config.toml
head_dim = 32
vocab_size = 4740
activation = "tanh_gelu"
norm_place = "pre"
positions = "rope"
rope_base = 10000.0
parallel_block = true
beta1 = 0.9
weight_decay = 0.082
schedule = "wsd"
seq_len = 256
Each number is 128 + 24 x the weight over its row's rms, rounded and kept within 0 to 255. Layers, rows and columns count from 0. Numbers have three digits each. The size before them is the row's rms in percent of the matrix's.

# layer 3 MLP up, 384x96, rms 0.121, rows 224-238, columns 0-95
106:106109129144134151099141122092135131136136120134091088175138109112164103144176070097121134114088137148178151126181125153150141096095113135129139142111132149119146121138138092097123112121142135134110118162155160128152063164106117117098136124113085133126120119135137121145148131078171122095
089:151124154143125131137128103111104134138136070163071140168116140116076125112161155136107110125097119119099136176161116157104109099127118124153140174148098140111115099122098112165117097146104150107117160116145176187154109111112130128139091113130113150134107117121116145182118152113125150143
093:117138146166143093172118107133120156137148103116121126166165079078134158161168110123108099108108136169100120168151138153122144124120108099156122160112155091121124096112109099126144128110141115084110096144117116147135115110124148114131108155145117128199134130153192112131116142106100132116
107:146091113137118140075075125122130105117151147157142085158144137114153141131149117125129082120125153163128154143110181147096137140101113122162121155127114145130142125111152130171068135132156095134114151177115158142124106086120105152125148158097122167139140165111141136123117114089157087110
101:141146147092124136178122134071115117091147092134132138124137095100111153126117173109153094114119152126159188115176128127131131146126161165120136158120102127122128121096108138106096069126107158116131151162188139122136074137116119134117128086110151092152121156120118121132105145131144125148
080:145118142115145109158139120153136132103104155095111068116109154119186108121148145139110089136145144124133135141162121114144137103115095147097138098099102115084114140122105153090150151112110130111122153145181118154133152132108151115101138112149148185107142184136145124105178114163141125172
107:132115111128129124107153173134133142079173139154116115110130081137121128159156076122128104131144147120130121127131121176090149108126148147151085125119141119120161134091097098122102111109116151091153136133108176125152126121087120128133108167124119157127168123132183100085109107094124137069
109:138109110133143092125129153109101099133150135115105103144126093120129164106147169165112134098106150170116158133136140144119144138133109101117094159092100094138122093126185119125097088157149173165116098190121158134151115107104153152137094161111126147126119133126135114157117134133124183092
102:107119142141115146140114106163175110107139142067146139141118115112177157102134116141168123113114176108121127101177120118120149135122109132129078124136154085142101128097159131115195118120076145151131122138112154136125117118124129144112157103125063102135131126113158104109101082149117124142
103:155093151144115085120118111150167095121111150140102110160125129117131114088152137171112095117116145141130127145102117120099124112101163125122098163118100136171112140109215097143106141115140128151085138107172142125152136077147145126141135115122130171111156141085149131148100119155121101134
109:123102200147064125099109145105114096137075141160118100141160163148132112154157119185130161131128152113129145136125126140101135141136155112119147192144104143126129125128118143109131132105123081111131142107166139146140132107099136141122116145073123151158113119099169113141131096110154107109
097:092135172114116147166142101118115167094110131161100154122130140101116142110153095131138107120143155135113109107120119069164162127130151151161183149135117161137135136157104117073120142121143113100164111127127135106127116131125093117095129109120101179148152143126173084145156130108139163091
093:102112163104118127091118132167074106092150131096144124143146154134118102154145127135140136047095107107121153164115120126145129155110113117155144148166127136091118113150132108111149125156125142117134130192129110189130167121121101144126112153122090147188131118141144108151146139111145136143
093:075150150140153122139116159111123105076145140141075148144185133100124155137104103126087134108154114176123106121126127086127161132113125121127155116118134074142089134160127137132166110150137092130141105119186136136122119144134154116118125129130140113122164095137144125110118171150111064151
109:118084117142120071104092113146145115140107170144115116119174132104118111113119127135112172144115113100111156119131133120138129107149175125101153126155150140130077150118142170136114113147143133125088159100143143148138096144112134112082177126103128174148166176139154132136129096170143113088
# layer 3 MLP down (transposed), 384x96, rms 0.0937, rows 224-237, columns 0-95
101:105139093083131128113101142128132143140125097130075119140134154148143129169121121090110095164151100131167097110133109153147086141145117130135134135115116134159142127127175114144132137066137132169103149158137177155112160109136125134135108146076126141143113124118147109111163114181072095122
091:083169140120133075140152100136098128110120135132114140140117173131118165146135147111132080062119061103121109119107162111147145116105110153125089121119103128140146101128114135146138157128140120129089106122167155142114088149149146145138158125179165122136096115093123137130168144122157125155
090:157160134092132118137100115139159143117136113118131152151096128151113096120090157143129108141157089131148088097137158105100133120137093107100139105090155129110120076099179170138169134163163163146129146137148166144107113149161109162149116080171122109118097102135109117111135117118138152129
104:126106168123129119115080108093145140124128134117115138127161118073163151153107131136097137114145135175118107134142112122103117140128103098116116138138109192189149108122108150129132124115131076164141147136105159143113106121145113117130184137074103163107139131142098163146138127113135073152
106:085112171179091135097144138165090140135136110146141105108130153112141098139177073170107099143135120126085075097113159186152125142103118105112126113130150130117134122173145168118153136132111130133135149130112124139139173119128132146122141123144076134104115139153127100145111088117137119108
085:166121124123134131096077165130099126135120159154156161119172090138129139145126094154141134122131137128154147119103166103080115144135135099136131133172134157152157080131157111133119114085111135097144127149109208092129113155144118114105114135098124157156093142088102113140095126123118122106
104:140101125112124106133067166151139142097114116147115148139130131090120160097167121127157136165151080134124097128124109151119118101126164168105134118112137071125141149150141124170133129177138124102142145101105110151164157143117099081128132116148098124106179139152116117114119137083119175103
112:159095145116117148163175121139133111074140132084104128105076145110137146121109119082126127102102156110176127161124068098121174177155163147111146108128104149131182102126124113116111111150120145142145147149144134131115124100133118154140136153138128130131140143163090126128129120096082104119
101:141113110122138129143126146153114166128137127121141085108134140173130117164101153071147121126095098140185113126080125142143171110120125117108102127062131097165133153150164136125072131125119137097143136111114113110138122143102162157131166108132139174096143108129167159143132093129135159126
092:133124111136114125113144129113166124097117123113114125119152109114130102161111108156152085141089145196100105169132117118117138177143103118121137121146115163149140143093105182124127157102157104128125061116122163151128150125096097137127164121090107136137155095152132126115138100110117139190
108:137180189165085152166114073107090110123130134133124108126156101115102131106123112136138118126099123100127119148125153145116134125115141084152145124139108136075096174118157156130142168156104158152166121075131097136132123113150145149115124147101145089120131130119129115105087125132156127168
098:121101132152154157160148156109117109113129123092171071141134117137115110118168113135101081155135120094143117142121139146142146120123118107105135123155109112147165104133157124144116095095123106165134141154122170153100120088069152112172109142089165112171109135130130112098132142161084153135
093:089159124101127113128137123118153144132086119098117122091116125125155128118107139070125150190130179135153130120111151141130114154134124139102082126101074136126100159142118168120118149137141140100107129122104085125140138155118129098142116136106155117118121145197116122157164121106173147180
102:118104165140082117141171116108112136177098105132140105123121127137086122164126103153159132096123106100108143142133122149119099156095126105140095144121154103116159188108124149122116148122124130149146170145132040103153119110126090148138122126141148135121098162134128129117171101158123168128